{
  "parallel_block": false,
  "init_std_o": 0.0,
  "decay_shape": "linear"
}
Each number is 200 + 40 x the weight over the matrix's rms, rounded and kept within 0 to 999. Layers, rows and columns count from 0.

# v: layer 5 attention value, 1152x768, rms 0.0227, rows 905-959, columns 432-479
# o: layer 5 attention output (transposed), 1152x768, rms 0.0222, rows 905-959, columns 432-479
# q: layer 5 attention query, 1152x768, rms 0.0285, rows 960-973, columns 432-479
# k: layer 5 attention key, 1152x768, rms 0.0282, rows 960-973, columns 432-479
v905,201,123,140,142,188,170,268,205,198,197,208,232,178,181,108,212,199,187,109,186,197,220,122,222,215,215,233,184,188,123,258,204,149,250,201,237,123,164,191,237,177,207,171,210,180,253,212,222
o905,127,256,226,246,223,189,236,180,239,198,180,197,174,217,223,152,210,211,221,185,205,121,193,222,186,276,126,239,238,271,107,149,190,203,179,131,222,191,241,160,199,206,270,195,176,179,206,186
v906,267,183,203,223,179,185,206,237,155,212,233,251,186,199,247,221,174,209,247,197,219,182,151,133,257,220,188,166,226,193,233,243,201,205,188,183,177,247,221,193,194,141,204,180,275,191,183,191
o906,171,206,194,198,203,250,123,203,248,203,217,227,240,269,209,250,213,170,142,266,200,280,236,163,241,197,280,139,204,177,209,222,235,145,193,258,212,185,137,233,238,218,203,215,71,259,199,185
v907,140,160,176,247,174,151,132,150,218,175,173,219,246,170,243,216,296,200,223,200,223,192,169,248,162,137,190,261,220,114,205,154,205,176,254,183,206,151,225,210,242,239,213,162,135,178,222,239
o907,251,178,225,128,208,167,255,225,186,238,245,127,108,180,139,168,226,292,166,163,179,163,201,181,302,201,125,169,127,250,174,250,203,172,164,176,205,200,184,167,178,175,245,181,260,169,232,218
v908,205,212,186,198,186,217,182,205,152,184,257,144,194,137,201,225,184,215,203,208,186,182,155,231,185,130,214,237,234,147,194,177,179,191,240,206,166,185,242,197,185,225,250,149,230,247,244,245
o908,162,198,223,160,174,202,216,178,217,208,156,205,255,208,174,242,235,208,203,197,206,238,259,173,212,209,192,213,163,258,183,191,128,252,212,199,222,239,144,141,255,242,197,214,153,198,129,146
v909,187,198,222,159,238,271,258,267,207,185,238,154,166,228,153,214,214,242,205,193,202,195,206,263,147,224,159,200,168,196,216,178,224,205,234,215,200,220,214,205,120,246,224,266,127,151,225,256
o909,199,187,190,182,150,200,119,182,171,237,183,176,187,181,219,170,214,199,190,239,244,202,220,186,265,202,179,229,193,244,198,180,169,219,215,188,243,197,228,212,243,178,260,193,286,222,200,140
v910,150,209,161,276,226,214,170,163,231,114,191,173,169,132,182,264,203,162,232,196,178,180,233,213,155,260,173,242,152,78,240,168,203,213,253,183,232,205,258,202,213,229,204,241,172,204,216,228
o910,193,176,246,93,137,126,182,211,149,262,215,210,208,182,250,215,146,223,187,223,221,212,210,130,270,219,200,140,244,280,138,188,171,222,175,207,194,209,190,220,216,169,225,251,191,243,203,155
v911,173,227,274,176,198,157,190,147,128,250,222,204,236,239,250,190,232,179,204,211,212,237,259,237,234,164,204,229,292,274,225,259,193,170,224,247,202,122,206,227,226,149,225,226,205,177,166,194
o911,236,154,172,211,234,223,203,231,191,198,213,145,189,193,213,179,159,192,245,140,146,175,204,206,206,198,214,200,201,204,239,210,183,190,219,161,184,243,210,200,206,197,126,180,110,152,176,209
v912,210,157,202,131,231,215,197,171,293,151,156,229,216,282,223,117,215,199,226,204,177,236,245,207,183,208,226,259,145,231,245,162,226,202,250,144,301,159,209,203,273,226,201,236,189,125,259,185
o912,195,213,170,224,175,220,163,238,137,242,233,187,200,212,153,227,196,208,213,243,254,168,131,208,149,270,211,195,214,163,182,216,222,233,196,200,195,181,181,250,162,164,198,186,270,204,186,192
v913,214,180,198,164,149,232,175,150,226,235,193,154,189,231,184,231,190,227,209,178,289,177,228,129,203,217,256,235,214,167,279,143,154,165,236,204,237,189,225,211,191,140,224,236,275,134,217,197
o913,153,213,170,242,251,201,252,214,210,230,203,241,220,230,178,205,249,178,201,183,215,225,206,242,150,156,146,234,196,211,107,241,226,207,156,223,176,229,162,172,180,261,183,188,204,154,224,230
v914,159,215,157,241,202,196,170,156,244,219,155,205,251,238,173,230,180,201,245,214,229,146,143,236,187,210,207,291,165,238,208,202,221,270,194,171,242,185,188,220,292,202,223,140,237,201,150,213
o914,222,154,187,194,278,185,212,251,195,221,245,205,220,152,245,183,188,225,188,122,93,198,230,140,198,193,194,184,251,201,195,263,195,177,182,172,128,262,137,210,164,200,158,246,156,209,185,234
v915,210,192,260,226,147,209,169,155,245,240,165,192,144,174,180,231,147,168,129,217,199,206,165,252,217,164,273,201,188,211,164,222,179,189,195,266,154,225,150,204,187,168,184,180,236,153,232,218
o915,137,189,186,250,244,260,270,307,150,214,218,204,216,199,143,224,221,209,175,234,162,221,210,217,162,255,128,210,172,204,241,166,214,167,169,164,249,135,178,210,195,241,173,181,136,215,154,183
v916,156,172,175,192,196,169,185,227,259,219,219,161,190,153,187,210,199,197,157,195,196,225,287,230,188,244,184,190,176,207,182,209,186,167,293,250,180,170,154,175,216,187,230,207,172,206,251,218
o916,224,216,170,203,222,194,211,242,156,189,251,177,174,209,171,173,196,219,197,170,209,199,223,184,207,215,169,254,213,183,293,181,185,183,151,204,168,198,260,254,156,171,186,120,260,164,169,196
v917,193,253,160,208,185,213,150,225,230,212,205,167,205,224,121,292,118,115,167,209,204,246,125,168,182,248,232,242,160,130,195,247,216,204,203,226,235,129,146,206,241,225,224,255,226,183,241,220
o917,148,189,182,265,267,150,217,224,183,170,237,179,226,140,158,162,170,210,210,172,224,108,255,227,114,216,157,214,225,259,197,108,161,211,253,175,240,257,216,193,197,165,195,204,149,182,146,248
v918,222,189,198,186,194,302,150,192,124,316,217,207,252,194,228,246,108,232,184,223,131,200,162,122,226,153,179,163,206,229,177,253,180,215,147,232,215,229,228,204,185,216,251,153,213,204,215,113
o918,229,193,186,279,206,196,203,201,275,151,216,254,174,237,188,213,256,200,189,231,219,169,199,217,241,200,258,133,202,229,257,149,211,196,199,203,233,232,197,222,245,192,164,232,177,194,198,243
v919,189,147,244,210,129,229,244,162,179,258,154,167,194,183,226,279,222,137,253,206,206,182,119,268,219,181,266,196,213,234,241,150,169,143,256,201,134,123,205,204,179,169,229,201,158,214,200,223
o919,191,165,209,189,270,167,184,261,173,237,257,166,170,214,191,142,289,250,214,128,188,218,254,238,205,210,119,176,175,181,172,223,231,214,197,199,177,225,171,260,235,215,193,191,197,177,187,221
v920,207,253,217,276,249,247,182,181,245,167,231,197,243,221,208,230,227,166,221,221,251,232,219,160,167,170,168,139,205,226,196,192,192,245,228,174,180,151,219,221,172,108,198,207,176,187,145,247
o920,227,205,201,171,224,161,223,180,121,219,205,152,212,184,150,230,213,202,199,163,179,177,183,222,220,146,170,264,139,180,204,224,132,181,197,176,179,218,227,148,217,241,171,141,302,157,194,171
v921,257,203,202,236,196,282,202,185,231,172,202,222,171,196,210,138,211,250,207,189,226,254,191,241,170,165,211,172,195,122,180,181,266,184,185,244,180,228,183,228,109,202,193,189,119,214,225,225
o921,185,195,228,199,186,161,184,196,223,232,197,160,226,210,149,286,190,169,197,208,238,190,186,173,178,145,177,249,149,230,174,198,159,229,190,198,170,143,218,170,207,190,234,195,304,169,227,169
v922,266,228,302,226,215,206,248,173,177,194,239,181,197,210,188,155,124,197,221,196,229,172,224,185,268,110,193,189,183,227,225,224,118,205,244,193,232,262,229,227,104,168,182,225,164,249,214,238
o922,182,192,148,260,206,222,197,213,157,207,203,196,218,232,242,248,235,187,184,211,152,179,197,179,195,171,229,159,172,139,163,193,237,173,182,143,169,147,143,183,173,220,202,195,196,205,218,129
v923,252,186,208,221,199,136,166,216,198,202,175,239,246,162,276,254,211,201,213,215,226,167,251,189,178,249,166,188,305,275,204,234,272,214,185,165,253,229,248,164,181,160,224,229,204,127,155,150
o923,215,166,198,146,185,178,217,222,161,155,247,163,160,170,160,224,172,307,166,191,188,206,227,218,215,141,241,136,101,132,227,230,201,177,207,213,213,215,205,181,207,166,168,204,161,274,233,217
v924,198,214,176,240,193,256,225,168,220,184,151,153,213,218,190,197,259,204,171,220,283,183,192,174,185,210,147,261,202,174,178,161,224,255,184,219,193,242,212,205,147,216,214,216,206,231,181,175
o924,220,212,263,185,203,154,169,198,220,200,200,232,199,149,263,254,148,159,227,197,198,203,193,190,215,121,192,215,182,187,223,220,207,285,136,185,126,198,220,229,258,202,183,208,261,243,238,137
v925,207,248,106,179,242,231,254,201,232,149,278,172,159,204,216,227,164,243,204,218,186,229,267,153,213,252,195,137,234,152,145,206,204,210,216,172,153,165,229,205,227,246,209,243,207,230,189,205
o925,162,210,273,170,143,248,190,176,171,229,151,220,213,208,208,227,171,138,233,256,228,210,129,185,220,182,192,258,174,182,211,235,166,220,190,264,218,209,194,185,199,162,187,162,252,199,194,154
v926,253,205,214,214,200,159,229,123,237,234,240,201,224,161,243,159,295,197,290,202,202,183,238,225,223,158,220,202,195,265,190,181,225,187,221,172,187,233,238,165,108,180,188,230,193,222,241,222
o926,245,168,193,217,179,249,188,284,142,157,208,188,183,215,145,256,267,218,168,105,166,192,186,181,184,153,168,208,149,64,244,239,187,183,171,200,170,196,159,232,193,211,179,184,228,207,155,196
v927,197,187,121,224,155,193,268,151,198,201,228,167,174,123,176,173,270,202,246,211,225,248,181,176,224,265,211,258,219,154,181,132,218,143,190,184,203,119,227,166,213,239,220,229,245,254,184,190
o927,158,204,285,153,225,179,161,142,233,188,225,184,188,184,264,151,148,170,223,145,208,192,185,249,132,182,113,245,258,259,182,198,188,285,146,194,174,220,172,251,204,157,223,197,174,218,183,176
v928,262,222,188,207,187,180,176,208,142,218,199,191,172,195,198,180,185,214,148,205,213,263,292,206,161,265,198,225,191,220,169,215,213,136,136,223,155,225,230,218,220,225,213,222,145,136,271,245
o928,156,184,135,196,166,217,197,216,231,198,205,210,181,212,180,165,163,186,252,146,191,158,177,210,201,129,210,245,204,227,234,173,157,255,165,176,210,192,243,190,192,168,172,133,260,245,181,182
v929,195,232,165,141,241,169,192,121,291,139,145,168,236,215,256,159,108,197,235,200,179,214,283,304,206,197,280,211,223,292,182,217,160,203,234,182,203,257,241,236,219,242,218,189,233,226,283,144
o929,174,196,226,211,192,203,233,280,180,218,239,221,203,165,189,209,203,239,226,172,192,145,197,227,121,231,197,215,147,166,251,201,224,237,170,145,163,173,122,173,168,128,195,194,160,160,120,180
v930,232,146,197,231,153,135,216,241,266,238,174,248,186,184,224,213,185,185,225,196,217,176,186,187,210,201,229,192,204,214,252,243,224,174,220,213,231,210,217,176,148,267,210,182,211,215,230,207
o930,152,196,202,173,196,247,178,253,174,188,224,159,221,206,207,192,258,241,219,160,181,228,273,170,250,229,213,213,213,168,219,224,183,185,195,232,230,184,175,220,231,164,176,222,165,233,194,173
v931,161,217,204,245,205,231,189,196,215,206,183,222,171,213,147,188,261,274,177,198,211,202,205,235,175,219,181,199,166,171,260,153,251,199,184,217,276,265,177,214,165,189,180,167,165,157,216,144
o931,227,180,209,215,197,182,161,228,298,209,225,207,168,241,196,213,162,211,164,210,235,190,183,178,200,225,231,176,250,189,184,233,256,153,201,228,160,175,236,239,208,212,195,236,223,204,261,221
v932,208,228,239,183,161,226,223,164,178,199,242,204,160,160,112,203,162,187,228,211,202,190,186,256,198,186,181,216,108,178,195,167,205,162,215,224,180,227,151,233,142,181,223,174,202,203,278,209
o932,225,179,233,205,239,216,160,264,172,219,139,140,253,205,257,212,190,199,205,154,204,182,299,115,245,174,209,146,237,271,182,188,192,205,187,152,175,178,252,207,226,208,190,271,220,236,175,170
v933,217,215,157,230,223,170,134,249,205,180,190,227,172,187,176,190,185,188,160,211,224,216,188,204,154,208,189,226,217,135,174,171,232,203,174,176,200,232,197,173,183,260,199,221,227,235,236,225
o933,144,164,224,152,201,212,299,149,173,168,200,197,232,171,226,131,162,200,230,184,158,155,166,188,254,208,164,236,252,172,260,142,130,208,187,190,218,141,205,230,191,208,186,132,210,194,218,195
v934,172,201,199,213,295,151,112,240,168,207,187,242,175,175,213,245,144,183,148,211,174,165,190,192,147,236,170,172,234,191,247,256,193,204,229,235,211,240,183,174,251,166,189,176,220,173,129,184
o934,184,165,188,174,216,229,191,166,190,181,251,169,182,203,239,173,229,232,156,218,176,223,188,175,271,167,238,145,175,217,232,160,198,111,263,208,237,187,252,237,178,210,181,236,143,217,214,258
v935,175,178,198,242,238,189,189,178,139,167,219,175,236,252,231,167,232,228,164,222,241,164,192,172,153,248,145,186,225,241,258,215,240,180,210,158,249,173,281,243,234,189,213,213,150,168,176,191
o935,214,193,166,144,186,202,141,175,225,221,121,263,160,201,266,254,194,176,202,230,210,220,220,172,208,132,277,241,173,215,139,227,190,239,202,230,159,250,154,192,203,237,165,169,286,148,224,203
v936,210,228,136,218,206,146,179,201,232,224,245,214,269,238,231,110,205,217,103,198,262,235,271,244,195,142,248,263,175,223,165,124,184,196,125,183,208,178,147,212,202,268,262,153,199,279,207,248
o936,167,153,186,153,194,221,206,203,181,157,171,141,213,137,206,236,191,196,311,111,139,138,134,169,178,150,188,213,222,179,264,232,210,191,142,178,155,206,243,209,141,189,142,225,239,164,206,204
v937,210,249,239,267,212,206,163,201,269,211,217,220,144,164,215,199,98,271,170,215,157,240,143,174,210,169,269,261,232,166,169,244,244,138,172,232,185,123,204,217,172,224,184,153,157,219,216,181
o937,168,159,166,134,136,166,217,191,111,191,210,156,199,189,171,268,221,228,133,227,215,192,180,173,207,182,185,115,167,241,226,99,149,204,170,214,283,217,237,142,173,170,189,210,213,168,223,227
v938,215,292,140,223,225,240,152,170,141,156,206,206,239,189,172,205,184,192,256,208,222,236,239,251,197,202,194,281,220,174,217,130,212,248,203,188,169,265,206,167,207,260,231,315,290,143,251,214
o938,193,150,238,171,196,172,180,206,255,185,262,173,165,189,188,197,219,231,183,160,181,92,160,129,232,208,241,117,213,183,204,187,213,170,237,222,256,169,288,237,166,144,189,185,116,224,167,220
v939,258,198,259,239,179,229,179,227,179,195,185,177,153,125,266,241,192,148,289,214,187,161,278,184,148,224,136,204,307,278,181,202,264,160,172,226,255,271,181,186,169,116,151,226,197,93,254,218
o939,184,266,154,177,175,161,168,203,149,187,236,159,266,237,175,232,163,244,133,255,226,237,251,198,215,144,192,217,133,186,183,240,145,223,209,189,174,198,213,200,211,222,205,214,216,327,148,149
v940,177,184,199,181,238,199,226,215,152,180,193,165,206,139,200,196,210,159,176,197,183,233,118,184,147,215,219,197,240,148,183,236,201,220,234,214,171,139,213,171,228,185,245,231,138,241,180,206
o940,247,213,231,216,195,160,217,172,230,204,223,178,159,197,174,176,214,230,202,173,196,214,276,221,220,253,145,181,152,215,195,165,172,252,262,214,223,252,216,161,251,201,189,176,213,162,168,147
v941,215,254,208,224,198,255,241,162,213,177,218,219,202,200,172,227,229,211,201,210,163,217,273,150,243,211,230,180,240,203,147,230,259,223,178,181,194,228,211,185,196,207,169,217,198,92,261,223
o941,222,188,238,174,103,171,162,220,211,214,198,240,255,214,194,223,143,190,213,246,265,159,154,217,237,228,193,226,203,193,217,210,167,218,185,185,206,188,237,219,218,148,193,235,204,246,187,170
v942,143,230,274,143,140,278,176,244,171,100,172,241,165,198,122,184,130,153,147,184,131,168,178,144,165,168,203,187,103,126,242,268,141,233,231,211,176,297,179,233,205,306,187,178,154,230,218,233
o942,242,178,166,246,234,155,149,189,240,313,189,205,176,217,241,229,218,133,237,285,222,244,239,183,227,301,239,196,218,271,157,181,238,220,230,211,237,174,210,154,306,175,217,195,211,208,236,145
v943,172,261,226,206,196,246,219,132,242,194,176,198,256,254,208,222,221,192,207,201,189,232,195,185,186,157,165,254,219,227,184,174,269,272,152,195,231,178,177,233,261,181,210,232,197,175,201,168
o943,230,199,191,229,204,177,187,206,210,260,160,236,168,189,147,202,177,179,195,211,245,133,136,215,152,194,256,147,180,173,200,271,211,173,237,198,200,246,218,190,223,224,97,197,215,233,238,238
v944,172,240,208,233,155,181,233,229,149,206,223,219,194,212,177,156,222,194,238,210,246,200,209,40,276,250,228,202,233,212,235,206,227,260,183,197,157,222,246,245,275,166,163,164,288,131,204,131
o944,211,226,205,197,273,174,175,180,274,235,242,226,242,236,193,219,224,203,161,201,153,222,222,252,145,191,201,133,179,181,169,230,254,144,186,263,251,230,180,169,186,223,192,236,76,222,192,238
v945,162,234,232,214,224,186,152,189,137,200,92,216,247,219,303,242,255,165,213,173,196,189,236,193,191,264,204,142,201,316,208,231,175,199,195,211,234,219,225,116,228,196,280,220,211,235,220,225
o945,211,189,152,135,218,208,225,238,195,156,227,152,193,176,127,167,229,263,188,154,187,242,246,185,171,234,236,257,155,174,246,207,225,266,247,231,198,174,186,303,240,151,102,185,205,143,184,183
v946,203,213,186,107,258,138,191,236,231,204,168,236,233,194,246,148,337,190,166,179,220,207,198,239,181,251,240,194,187,214,231,197,205,186,196,181,172,223,194,201,205,241,184,232,193,176,254,183
o946,229,210,197,256,123,192,194,205,229,127,230,207,145,169,202,183,111,279,233,93,219,205,227,197,204,217,229,211,250,142,204,180,229,174,231,240,182,211,267,216,192,143,174,173,191,202,219,231
v947,173,230,227,167,231,296,225,253,217,247,216,194,210,136,159,223,114,165,225,190,208,137,186,186,184,195,196,182,100,205,248,291,171,205,206,139,225,242,210,183,186,183,232,171,207,178,232,200
o947,205,173,213,237,220,122,146,157,125,190,245,166,234,209,159,171,220,205,173,194,200,215,251,170,232,199,210,186,287,199,201,146,201,190,183,219,168,186,231,231,249,162,203,146,196,176,213,199
v948,251,198,166,243,171,219,247,164,221,131,246,142,156,213,192,179,183,167,227,188,213,225,174,164,242,201,177,192,294,122,182,235,194,218,227,222,136,216,224,194,165,201,213,174,164,179,247,215
o948,115,186,248,167,199,163,212,184,184,198,186,175,219,162,216,246,253,203,187,231,214,168,207,209,190,159,133,291,171,272,158,149,140,244,165,144,173,186,174,178,196,192,246,205,231,193,161,140
v949,191,178,180,263,183,201,118,218,205,268,156,245,190,222,230,217,197,189,131,203,198,206,216,191,223,240,128,196,204,186,191,231,206,174,207,297,260,158,195,203,229,126,257,128,180,215,167,266
o949,114,208,208,170,223,122,264,187,203,162,276,189,152,174,151,174,170,274,151,230,204,166,188,224,164,211,212,226,163,266,194,196,168,195,157,106,183,160,218,191,120,252,228,213,198,207,195,217
v950,178,207,272,186,167,226,200,173,207,190,180,220,230,193,223,213,212,197,267,195,181,201,153,167,219,121,214,223,176,194,225,220,183,232,219,175,237,257,240,267,100,173,227,191,195,149,199,154
o950,294,219,225,228,241,168,217,201,251,231,194,221,193,202,148,223,210,229,153,202,265,190,248,220,171,254,204,90,184,209,194,204,232,184,180,227,170,213,149,128,279,210,192,216,189,245,239,165
v951,198,232,227,277,219,189,153,184,178,184,202,214,159,161,157,241,226,189,226,205,168,253,171,213,141,224,178,173,196,247,223,243,214,229,204,204,287,203,140,207,158,187,130,212,169,199,173,227
o951,152,210,194,168,164,191,154,268,297,204,209,190,209,196,212,199,133,213,205,199,242,135,253,180,204,194,248,207,172,152,128,191,213,160,266,233,158,190,233,183,230,194,239,206,228,183,148,182
v952,181,193,222,198,228,190,105,266,196,257,206,227,204,347,253,162,211,235,181,213,256,223,171,180,129,135,237,232,226,225,156,124,184,282,189,139,228,89,194,238,288,139,282,203,191,167,161,111
o952,206,199,154,204,154,206,244,119,231,239,168,222,164,165,184,197,209,252,213,220,195,224,142,198,211,211,245,120,163,188,199,250,286,210,261,264,253,256,198,174,173,243,113,238,210,204,239,284
v953,230,218,95,146,248,152,212,200,209,228,179,192,184,156,242,196,255,192,220,199,200,206,241,241,203,233,216,242,296,169,208,215,278,296,197,157,102,204,191,203,201,304,183,225,246,136,248,230
o953,169,150,296,178,154,198,196,188,214,145,226,211,193,185,190,124,135,222,222,141,258,167,188,162,257,221,232,202,211,168,217,213,162,167,203,261,267,178,233,217,196,124,196,140,161,259,219,178
v954,117,188,202,221,234,221,168,220,210,198,190,214,214,203,156,217,157,174,235,206,190,233,166,258,246,161,266,282,196,111,221,154,172,212,279,148,168,177,155,220,198,266,223,138,198,188,209,281
o954,198,198,250,142,243,172,191,233,173,180,189,145,238,126,217,178,232,220,222,209,230,171,205,208,184,184,142,163,184,254,188,198,220,170,177,210,224,177,194,189,169,180,250,209,170,226,184,218
v955,160,206,198,131,226,232,147,126,204,161,175,173,186,155,159,117,236,186,248,191,212,174,244,230,202,223,205,204,180,127,205,197,156,175,250,249,227,181,195,254,206,199,144,160,206,247,187,226
o955,201,249,204,273,195,154,213,266,213,246,209,214,181,198,212,224,198,165,181,240,186,210,203,206,119,256,178,247,203,241,145,193,194,228,217,148,139,255,159,172,182,213,281,245,212,231,137,189
v956,226,224,279,215,229,170,188,237,245,150,214,214,213,236,207,191,220,175,196,185,236,194,264,258,180,179,164,217,134,229,203,185,208,223,181,218,179,356,177,224,132,189,201,120,136,209,192,203
o956,259,191,168,217,181,189,144,217,135,236,149,153,170,183,207,299,256,252,135,194,175,210,193,202,233,181,245,162,104,173,195,249,194,163,193,191,195,138,209,198,221,184,189,261,206,235,295,210
v957,142,191,184,205,195,136,228,184,208,224,149,245,285,174,225,174,284,216,146,189,244,198,235,213,241,189,223,255,211,221,231,198,224,226,182,187,181,108,203,227,265,174,176,209,193,239,169,197
o957,216,178,197,230,176,200,218,217,225,204,241,233,171,210,167,199,157,225,270,111,147,203,171,225,124,230,186,163,168,133,202,299,225,189,198,227,220,269,182,141,167,225,146,180,178,193,257,199
v958,229,248,196,229,190,241,158,235,201,199,236,154,187,245,130,214,162,188,231,201,209,251,228,262,199,172,190,174,154,259,180,206,132,158,191,285,181,273,145,226,121,175,206,173,201,171,220,192
o958,199,213,229,245,244,174,167,210,186,188,215,178,225,183,175,269,206,200,141,192,203,145,191,206,194,205,194,261,138,185,296,211,216,193,195,145,216,153,260,222,171,205,210,247,193,259,156,227
v959,109,296,227,195,275,252,155,142,250,153,149,183,195,92,227,276,179,187,191,194,238,190,183,285,187,209,198,192,266,228,246,211,212,171,215,249,187,189,202,207,134,248,205,250,199,210,213,274
o959,218,160,250,184,145,226,212,245,118,175,200,136,274,176,121,196,208,218,209,205,215,198,203,176,197,198,167,254,129,213,174,162,176,242,213,172,219,196,211,156,229,148,209,174,196,205,216,144
q960,165,213,196,178,207,217,205,212,246,213,163,248,201,230,222,231,207,201,240,210,233,166,157,232,207,136,190,205,203,182,194,284,193,168,187,224,180,242,141,199,147,272,199,219,195,199,190,199
k960,226,197,183,198,230,127,206,174,205,158,197,157,205,216,129,189,229,228,175,211,186,191,161,173,183,204,218,176,167,162,214,177,192,192,209,168,125,219,312,219,189,251,150,157,236,171,220,220
q961,221,279,201,245,221,156,144,184,270,193,189,159,173,211,169,181,204,202,179,210,206,212,205,130,154,160,210,177,192,224,194,240,164,211,213,223,219,167,123,165,232,144,213,165,205,202,200,168
k961,194,223,221,151,207,189,246,231,194,259,240,231,191,236,175,191,177,209,189,183,208,174,161,213,214,264,175,238,234,203,194,232,194,145,174,184,195,171,211,185,205,280,186,280,202,265,217,163
q962,240,141,219,107,210,147,183,207,205,208,163,247,249,243,209,183,174,192,261,179,242,166,145,235,217,111,189,250,212,107,211,194,144,99,187,197,167,202,160,178,214,131,179,278,208,287,188,256
k962,131,204,222,230,159,209,218,168,187,204,225,170,206,181,162,134,189,237,214,190,179,165,170,219,241,242,221,250,253,228,166,234,270,230,203,237,198,275,224,206,236,262,270,219,223,205,228,182
q963,282,239,206,148,159,155,189,209,195,214,136,231,201,180,170,197,210,219,165,194,243,214,158,240,206,239,196,277,182,197,197,145,199,163,155,261,237,169,257,177,184,170,142,202,213,171,211,185
k963,157,186,197,190,114,234,206,165,171,242,261,199,192,195,215,222,190,197,234,215,211,225,188,191,242,183,194,193,190,191,202,150,237,198,257,208,188,213,182,225,184,252,225,189,191,271,185,172
q964,196,171,191,186,205,205,161,245,203,224,199,217,255,170,195,194,266,225,169,198,192,203,186,269,235,220,227,207,243,242,174,191,222,230,269,196,236,265,195,214,156,199,200,168,236,251,268,237
k964,184,287,183,220,213,205,199,190,218,207,162,215,167,210,201,209,226,127,184,194,211,184,257,241,159,172,202,250,148,191,187,167,162,178,203,239,182,184,137,147,183,230,216,165,280,194,191,188
q965,220,178,166,268,259,234,234,166,200,200,169,152,270,232,206,191,189,171,208,205,218,210,179,185,184,211,118,251,206,245,196,201,223,245,196,232,246,249,239,184,209,277,153,174,161,201,134,229
k965,241,199,180,237,178,176,200,177,182,195,240,215,241,173,204,185,192,211,191,188,115,243,233,148,163,267,209,255,166,164,188,171,230,186,210,203,121,214,216,161,198,212,207,135,215,191,231,187
q966,166,165,176,175,248,210,213,224,266,169,284,177,197,222,203,200,235,199,187,204,161,200,189,172,130,205,236,85,167,176,246,241,187,206,218,241,162,226,208,247,245,194,213,247,210,198,126,186
k966,142,225,195,207,197,241,181,199,123,177,179,205,254,214,177,162,121,251,266,193,217,191,216,195,256,112,208,239,286,178,215,190,236,208,189,134,231,221,172,218,191,194,136,212,234,183,164,220
q967,246,136,251,147,123,217,233,223,226,165,210,246,229,156,107,170,274,229,133,202,189,237,130,179,203,226,198,203,217,146,209,174,173,172,207,221,156,205,181,213,229,133,202,133,241,187,278,210
k967,169,192,138,208,174,213,252,213,250,200,162,218,175,170,238,205,179,180,219,217,232,188,260,213,209,263,253,218,275,201,198,127,141,194,220,230,161,241,177,144,211,258,271,137,215,172,151,165
q968,261,220,181,224,197,145,160,170,158,225,212,162,149,229,250,167,227,198,208,222,195,181,231,241,166,211,195,232,201,141,158,213,193,178,159,144,153,200,169,219,183,225,226,169,196,176,185,120
k968,253,189,206,184,187,200,253,219,180,214,176,191,107,268,225,233,137,242,216,180,173,160,140,201,222,186,171,195,267,223,227,189,138,169,227,192,189,199,167,187,184,94,222,258,165,181,210,189
q969,211,151,182,152,203,244,185,162,177,151,239,225,160,150,231,251,205,186,195,190,205,200,207,194,185,157,257,170,199,197,200,188,151,247,200,247,202,149,193,193,295,237,173,172,209,199,207,159
k969,176,272,222,230,204,177,176,173,148,157,143,205,153,270,199,182,210,240,191,210,290,160,213,282,188,183,207,205,184,227,175,144,164,150,230,220,206,228,159,177,221,169,241,208,225,233,147,248
q970,112,218,165,259,234,182,195,213,224,231,146,209,139,217,199,185,131,119,167,191,118,192,160,225,167,129,225,216,189,203,184,243,243,126,164,193,153,191,220,166,207,283,169,218,207,156,179,180
k970,255,215,239,192,184,191,209,199,212,192,176,159,203,203,199,205,161,212,232,210,246,188,190,167,233,186,103,179,225,124,293,215,240,159,209,192,191,177,153,284,163,123,161,148,177,199,194,193
q971,217,185,183,197,234,208,158,209,224,214,265,253,270,175,195,176,264,189,183,192,231,180,239,250,166,208,223,171,185,214,207,200,155,191,195,158,139,172,180,230,210,192,202,214,217,223,206,177
k971,164,176,166,194,185,198,160,199,232,202,177,165,188,268,226,195,210,136,181,191,267,177,243,202,156,191,240,181,181,186,180,243,101,155,208,228,179,204,163,206,202,189,198,199,139,159,206,196
q972,199,158,189,196,189,130,178,148,215,230,288,238,199,243,203,244,184,186,171,164,241,208,222,174,210,168,220,213,208,199,216,116,182,210,220,199,200,192,209,216,269,199,190,192,202,247,206,149
k972,166,264,183,225,181,195,169,232,162,154,252,205,265,147,263,182,255,181,183,208,194,130,263,252,142,284,234,164,96,233,170,205,228,209,218,217,202,236,226,188,181,211,232,157,219,212,196,231
q973,221,235,180,157,172,225,227,225,185,185,232,225,222,184,186,214,183,237,269,216,191,241,211,152,220,304,174,242,203,159,200,228,223,225,186,230,208,219,228,183,198,157,222,260,206,162,220,218
k973,187,181,174,228,248,184,165,224,184,185,267,280,201,146,236,198,218,162,198,210,188,166,186,171,208,183,178,203,247,167,206,204,238,207,211,176,199,181,232,187,187,189,167,162,274,153,234,233